Weights of a small GPT-style language model, trained from scratch on English Wikipedia: width 448, LayerNorm before each block.
Each number is 50 + 12 x the weight over its row's rms, rounded and kept within 0 to 99. Layers, rows and columns count from 0. The size before them is the row's rms in percent of the matrix's.

# down: layer 5 MLP down (transposed), 1792x448, rms 0.124, rows 990-1004, columns 224-335
# up: layer 5 MLP up, 1792x448, rms 0.162, rows 991-1004, columns 224-335
down990 092:37 69 35 58 68 52 58 71 64 37 53 23 51 55 66 49 47 70 31 47 78 50 54 45 54 50 55 76 58 58 63 45 36 47 53 44 65 56 56 45 51 44 16 57 48 55 49 37 42 33 82 43 42 48 75 56 53 27 46 42 48 62 50 59 51 66 30 61 19 55 41 53 40 48 69 35 49 63 32 55 31 62 50 47 62 46 37 48 67 35 35 66 58 42 58 55 35 42 60 54 45 65 30 68 39 50 40 41 39 63 48 62
up991 098:44 41 41 47 57 52 28 35 43 59 60 41 54 61 43 42 59 49 54 57 56 27 46 59 44 56 37 48 48 37 73 58 59 36 87 45 63 55 50 48 44 35 57 40 59 57 33 32 67 50 54 70 52 45 60 48 44 45 33 30 49 51 46 54 37 47 43 55 55 22 59 50 50 56 62 54 54 56 57 40 72 58 64 52 43 16 67 70 57 62 63 53 63 41 62 46 59 75 54 55 57 63 36 58 48 48 79 65 61 59 39 45
down991 098:27 62 40 44 38 57 42 40 64 50 45 46 45 42 44 46 62 48 45 33 75 58 50 44 48 60 43 69 51 80 35 61 31 57 34 47 39 43 40 38 51 39 39 52 51 34 39 41 42 45 48 36 33 73 74 24 60 57 50 31 54 33 42 50 28 61 57 54 51 62 45 54 59 52 53 78 57 73 37 15 58 42 25 48 30 62 35 61 30 41 44 67 40 55 33 66 57 27 54 47 44 56 47 53 43 48 54 61 40 48 59 54
up992 098:67 51 49 46 59 48 58 58 48 37 51 58 37 62 36 47 53 38 65 69 61 45 28 41 72 37 44 43 34 55 27 29 56 55 58 28 58 34 52 45 71 65 54 31 47 44 28 54 57 64 51 68 51 45 48 66 53 51 42 43 58 51 55 58 54 35 62 43 63 30 39 68 47 21 41 55 50 41 68 20 72 65 29 58 46 56 51 35 51 54 46 47 54 47 53 52 39 80 48 50 42 56 18 40 50 45 68 65 71 31 73 49
down992 094:62 57 62 23 76 49 62 61 69 47 46 37 66 64 76 36 60 61 53 58 39 56 42 59 32 56 19 65 63 41 40 55 67 51 56 43 75 40 49 39 38 50 50 35 63 44 54 62 22 51 64 54 49 26 62 18 54 54 56 55 37 51 57 64 57 69 52 56 36 44 70 50 56 49 59 60 52 46 58 37 53 33 53 43 32 45 36 55 41 54 56 41 60 48 33 39 75 57 52 50 50 58 49 42 63 53 47 53 56 46 52 48
up993 093:26 44 74 62 57 58 42 51 38 44 36 54 52 48 54 51 62 44 54 64 44 47 42 53 35 57 50 39 54 52 33 40 75 58 63 61 54 49 58 73 47 55 60 48 60 66 46 52 49 61 54 23 37 49 79 58 46 49 62 63 41 58 51 57 34 54 52 41 47 49 56 54 43 39 37 66 61 65 55 81 52 61 57 60 47 41 46 34 48 45 38 56 52 72 47 61 47 17 49 49 34 44 54 53 56 42 50 54 51 38 42 57
down993 095:70 67 58 45 48 44 24 49 53 45 50 61 36 43 34 66 45 57 50 44 50 64 46 46 55 52 45 66 24 39 45 43 54 43 70 43 38 53 39 66 75 47 45 59 31 52 45 49 31 44 55 56 45 53 49 43 45 75 47 41 61 48 24 46 57 43 58 51 50 44 40 70 44 46 42 44 70 47 53 72 38 46 48 48 22 45 56 38 78 51 39 40 47 53 40 27 40 42 44 57 47 40 47 66 42 41 64 44 45 50 66 44
up994 104:30 50 51 65 45 47 64 47 40 44 69 50 42 71 71 46 74 44 50 63 70 60 61 52 48 56 36 43 57 53 51 36 61 49 44 20 71 42 59 51 65 66 59 48 53 57 48 81 59 50 66 69 70 56 40 39 36 31 61 46 33 69 52 32 41 31 53 62 48 42 50 46 41 39 54 43 42 39 48 53 32 42 67 63 53 51 43 48 59 49 54 52 30 27 45 50 68 29 58 58 29 54 30 48 50 56 48 48 47 51 51 38
down994 104:69 46 59 61 52 48 51 45 68 37 53 43 42 58 42 31 43 25 59 49 55 47 37 44 66 40 45 06 47 45 44 33 59 38 73 31 55 54 69 66 59 51 43 37 44 52 54 49 51 28 50 53 19 50 44 60 52 52 59 62 53 65 42 28 39 48 50 51 83 45 45 59 65 63 56 52 58 52 58 33 30 44 33 42 40 41 35 71 60 57 41 38 50 51 70 77 45 38 50 62 63 28 32 63 59 44 50 67 44 49 45 28
up995 099:48 58 39 69 42 39 49 36 58 56 51 48 41 56 35 56 41 52 52 54 27 57 50 45 35 44 56 56 53 60 68 45 47 37 72 48 64 36 60 45 39 68 48 32 47 40 39 57 76 42 53 61 77 43 37 53 43 56 62 32 51 34 48 51 74 62 45 49 42 41 43 36 62 45 60 48 50 41 50 49 39 61 35 43 67 58 39 31 41 33 58 48 66 44 70 35 65 28 58 44 83 55 49 39 61 50 44 44 63 40 56 65
down995 098:60 51 44 40 52 51 69 56 39 43 41 44 43 30 47 65 46 43 28 37 48 51 41 48 56 44 54 56 47 48 61 41 52 47 62 38 49 59 72 82 51 39 59 52 39 60 52 45 74 37 31 39 27 46 41 53 57 47 55 53 43 64 42 38 39 21 49 65 42 54 76 53 52 52 55 38 26 63 80 63 31 44 40 52 34 52 48 40 87 67 44 48 45 53 56 59 44 39 38 35 61 31 43 33 48 48 46 50 34 64 33 34
up996 095:49 48 56 55 43 35 56 61 42 59 81 42 76 58 53 49 51 38 47 63 44 66 37 31 50 32 53 47 42 46 47 75 40 64 62 43 52 55 50 45 51 42 49 48 29 37 52 53 47 67 73 52 51 50 43 37 37 41 65 40 46 51 60 48 44 59 32 51 60 61 49 68 44 61 37 76 29 46 51 54 53 37 54 72 46 57 33 38 32 53 38 61 51 38 48 52 40 66 41 39 34 37 41 52 69 53 44 59 32 40 56 43
down996 094:51 63 60 49 43 27 42 50 44 60 51 52 37 58 58 44 50 41 24 55 59 64 48 57 39 48 62 61 57 41 41 58 57 31 49 43 55 40 66 62 38 44 34 50 33 50 45 49 41 55 47 61 46 51 72 84 44 23 43 54 49 36 65 62 68 52 52 65 47 43 41 53 58 46 22 55 21 49 42 40 56 59 65 55 69 49 45 36 77 44 48 57 30 50 45 26 48 44 57 27 51 30 33 42 59 61 67 40 53 54 45 58
up997 104:68 58 50 45 59 43 54 43 29 61 43 41 54 37 50 34 37 55 65 42 41 36 53 53 49 66 72 68 41 40 48 42 55 42 27 63 37 49 42 51 34 66 36 62 44 57 43 55 48 77 60 51 40 51 33 64 43 51 19 59 41 36 74 38 55 46 48 55 65 46 28 53 48 66 50 22 57 45 68 60 40 60 24 67 50 52 53 52 53 52 61 30 72 53 60 50 43 40 26 63 49 67 55 28 58 72 64 42 40 54 58 46
down997 106:47 33 70 78 58 72 42 50 41 54 57 44 69 49 37 23 46 41 47 54 32 63 51 44 29 15 43 35 37 43 42 49 41 60 50 48 58 52 39 54 57 51 54 27 47 50 47 57 64 49 52 49 30 43 41 29 49 48 55 48 52 35 58 71 63 47 50 53 70 52 52 34 53 57 35 36 32 48 33 56 35 58 43 72 51 29 54 80 38 46 47 71 37 43 46 52 55 51 63 42 57 49 32 66 50 67 48 50 46 33 39 40
up998 097:52 58 47 52 40 37 58 36 34 56 59 40 46 42 51 63 48 67 51 51 48 68 77 41 48 51 40 33 47 56 55 51 19 65 71 40 50 60 25 43 65 62 45 57 45 44 43 50 48 49 44 58 60 44 52 67 45 53 63 56 45 68 34 53 53 25 70 26 41 26 55 31 47 45 73 32 44 62 52 55 49 29 69 48 31 53 42 49 58 46 53 66 43 61 53 30 35 38 64 65 62 65 38 53 59 60 43 54 66 49 47 47
down998 092:63 54 66 54 40 75 48 47 78 43 46 42 43 44 69 53 37 60 57 19 43 59 34 38 60 30 51 59 59 29 30 57 55 30 53 40 60 48 61 35 31 59 62 56 34 36 44 37 51 49 36 66 32 54 52 54 44 57 45 50 58 34 41 37 52 61 42 43 31 38 64 35 48 57 46 58 28 48 41 62 29 65 64 57 49 33 61 32 61 45 51 50 41 70 39 43 47 60 52 45 47 49 68 45 66 68 39 61 43 33 49 56
up999 098:72 56 31 56 64 60 51 42 61 59 77 48 52 45 47 48 43 56 37 53 47 37 57 37 54 38 64 55 35 51 55 53 41 59 42 46 54 48 48 48 51 48 58 50 70 47 66 61 74 61 57 56 46 44 44 64 28 33 57 39 61 31 62 63 55 36 56 44 59 39 38 48 58 46 54 46 64 49 43 47 43 40 47 43 63 47 52 29 34 52 38 63 69 56 61 58 33 35 53 46 42 54 45 20 50 52 61 91 66 49 56 64
down999 100:63 40 52 59 60 56 31 63 37 39 16 51 35 64 59 52 09 22 37 57 48 58 54 51 35 45 56 58 44 39 32 47 33 55 70 50 64 67 55 52 37 60 62 51 58 78 26 41 61 55 43 52 44 53 42 34 44 50 49 49 39 64 41 41 66 46 48 37 53 39 62 55 36 45 78 59 77 35 49 42 46 42 45 36 38 66 65 35 64 65 54 43 38 51 39 34 35 60 49 50 56 59 74 50 49 51 60 31 62 51 40 52
up1000 093:41 11 91 54 66 38 46 14 51 56 49 59 53 28 37 76 49 59 58 39 63 59 37 40 47 47 59 43 31 59 78 45 56 42 44 63 62 74 27 51 63 39 37 55 56 60 45 63 77 59 46 69 38 40 57 43 47 40 50 46 55 52 48 64 49 58 40 63 56 52 40 46 46 57 74 62 42 67 83 55 50 51 65 55 28 39 51 39 45 55 51 57 69 38 53 56 51 51 46 60 55 73 71 69 49 76 46 55 54 42 27 59
down1000 091:45 57 56 38 47 48 45 35 46 63 69 53 26 56 35 47 63 70 27 49 42 52 45 47 68 69 71 66 49 58 73 31 39 38 56 42 62 63 62 61 49 39 24 56 48 45 53 50 56 45 44 53 59 52 80 51 39 30 44 62 73 55 60 44 54 53 44 56 34 67 49 60 50 27 58 52 35 66 54 35 62 54 40 63 43 65 38 42 61 47 50 50 40 45 50 45 49 33 47 66 63 37 50 65 47 63 53 48 43 46 55 59
up1001 100:65 24 50 52 53 68 42 48 54 66 53 48 80 56 46 56 37 58 32 53 61 69 48 52 28 60 49 45 45 43 15 34 45 63 68 55 67 50 40 41 51 46 57 56 39 61 61 37 40 75 47 54 45 39 26 59 46 51 32 46 45 22 53 45 52 63 41 38 57 55 45 68 63 57 30 45 51 74 66 61 57 43 55 53 37 43 52 48 49 48 49 55 60 61 53 60 53 60 44 63 52 74 46 40 58 39 33 52 38 44 55 37
down1001 102:55 30 50 32 37 71 37 45 39 25 39 40 31 64 66 56 41 42 64 55 60 69 38 61 67 41 43 65 53 79 60 52 42 29 36 53 48 53 47 50 41 45 52 82 36 52 69 70 31 74 49 50 55 40 67 54 47 50 51 45 39 47 55 67 74 27 59 39 51 60 31 41 47 52 34 54 54 51 51 82 56 53 56 31 51 38 45 47 39 65 41 55 45 46 51 40 40 56 53 35 45 63 22 17 54 50 50 37 52 33 29 45
up1002 094:68 30 46 54 58 41 55 50 43 48 56 44 56 52 56 43 28 38 30 49 25 29 47 41 44 58 78 56 44 53 48 65 36 69 46 54 40 43 39 57 52 39 62 47 47 47 70 56 54 60 46 37 35 39 60 57 53 50 47 75 62 78 42 66 64 36 30 50 52 37 35 64 79 71 61 78 55 39 50 52 56 56 54 41 39 44 57 43 69 47 31 52 54 64 50 57 59 38 37 52 60 53 54 75 43 33 63 45 47 40 36 37
down1002 095:58 57 58 73 65 65 38 51 57 29 39 53 57 64 26 59 41 34 73 38 60 35 53 66 74 59 63 40 38 46 43 49 30 59 76 29 53 61 54 48 71 60 49 47 37 51 41 42 28 34 66 52 27 49 57 58 37 60 35 65 52 52 57 37 45 41 46 63 29 57 43 36 49 21 54 28 64 42 65 43 49 56 39 52 42 62 42 57 41 45 40 56 49 15 63 41 44 53 40 40 44 42 47 46 60 32 45 79 45 53 39 55
up1003 103:65 55 58 35 55 50 41 53 52 65 60 53 42 33 66 43 34 36 37 64 68 42 77 28 35 63 23 55 48 65 45 42 68 53 50 47 40 32 45 50 39 54 48 47 54 35 62 51 53 60 54 38 42 40 40 53 47 65 59 67 38 49 31 58 66 37 32 63 52 48 66 58 74 49 75 29 54 32 38 72 59 39 30 50 63 72 50 17 56 25 61 40 48 51 80 53 46 54 44 57 60 28 56 51 50 52 73 62 47 55 48 63
down1003 099:42 51 35 47 37 43 26 75 41 46 57 27 40 51 62 49 45 55 53 66 47 45 49 52 55 68 45 37 70 44 51 65 45 50 31 47 55 56 30 48 67 67 31 45 49 45 69 61 45 58 68 52 38 62 34 56 60 48 41 56 38 45 51 47 39 79 33 45 53 49 46 47 20 46 41 45 56 41 22 53 69 43 64 33 51 45 55 63 58 48 54 36 45 31 49 27 44 53 56 43 55 46 42 29 50 80 35 64 41 59 52 49
up1004 094:58 44 39 50 60 29 53 47 45 58 63 57 63 61 43 45 75 40 63 38 54 48 68 17 42 52 42 57 55 41 50 63 25 44 36 52 47 49 48 51 23 70 59 50 44 56 54 44 33 48 49 32 46 42 51 58 40 72 42 48 58 43 60 50 46 38 63 38 39 49 61 43 65 67 62 62 62 37 57 61 49 44 50 45 47 55 40 54 48 37 44 34 44 69 57 44 23 38 59 43 58 30 34 81 64 46 38 44 32 27 38 51
down1004 098:50 39 47 64 62 40 40 41 50 55 51 27 68 43 69 46 53 40 58 48 72 66 43 46 46 42 29 59 53 48 52 40 45 50 22 34 28 59 54 35 66 41 36 39 47 45 52 63 44 50 37 60 57 55 72 38 72 48 59 53 64 44 34 55 48 61 65 48 18 65 60 41 54 53 47 59 40 52 48 56 49 40 45 43 55 56 61 51 72 37 64 47 52 67 34 47 61 69 61 57 49 52 36 63 69 66 24 64 61 62 55 75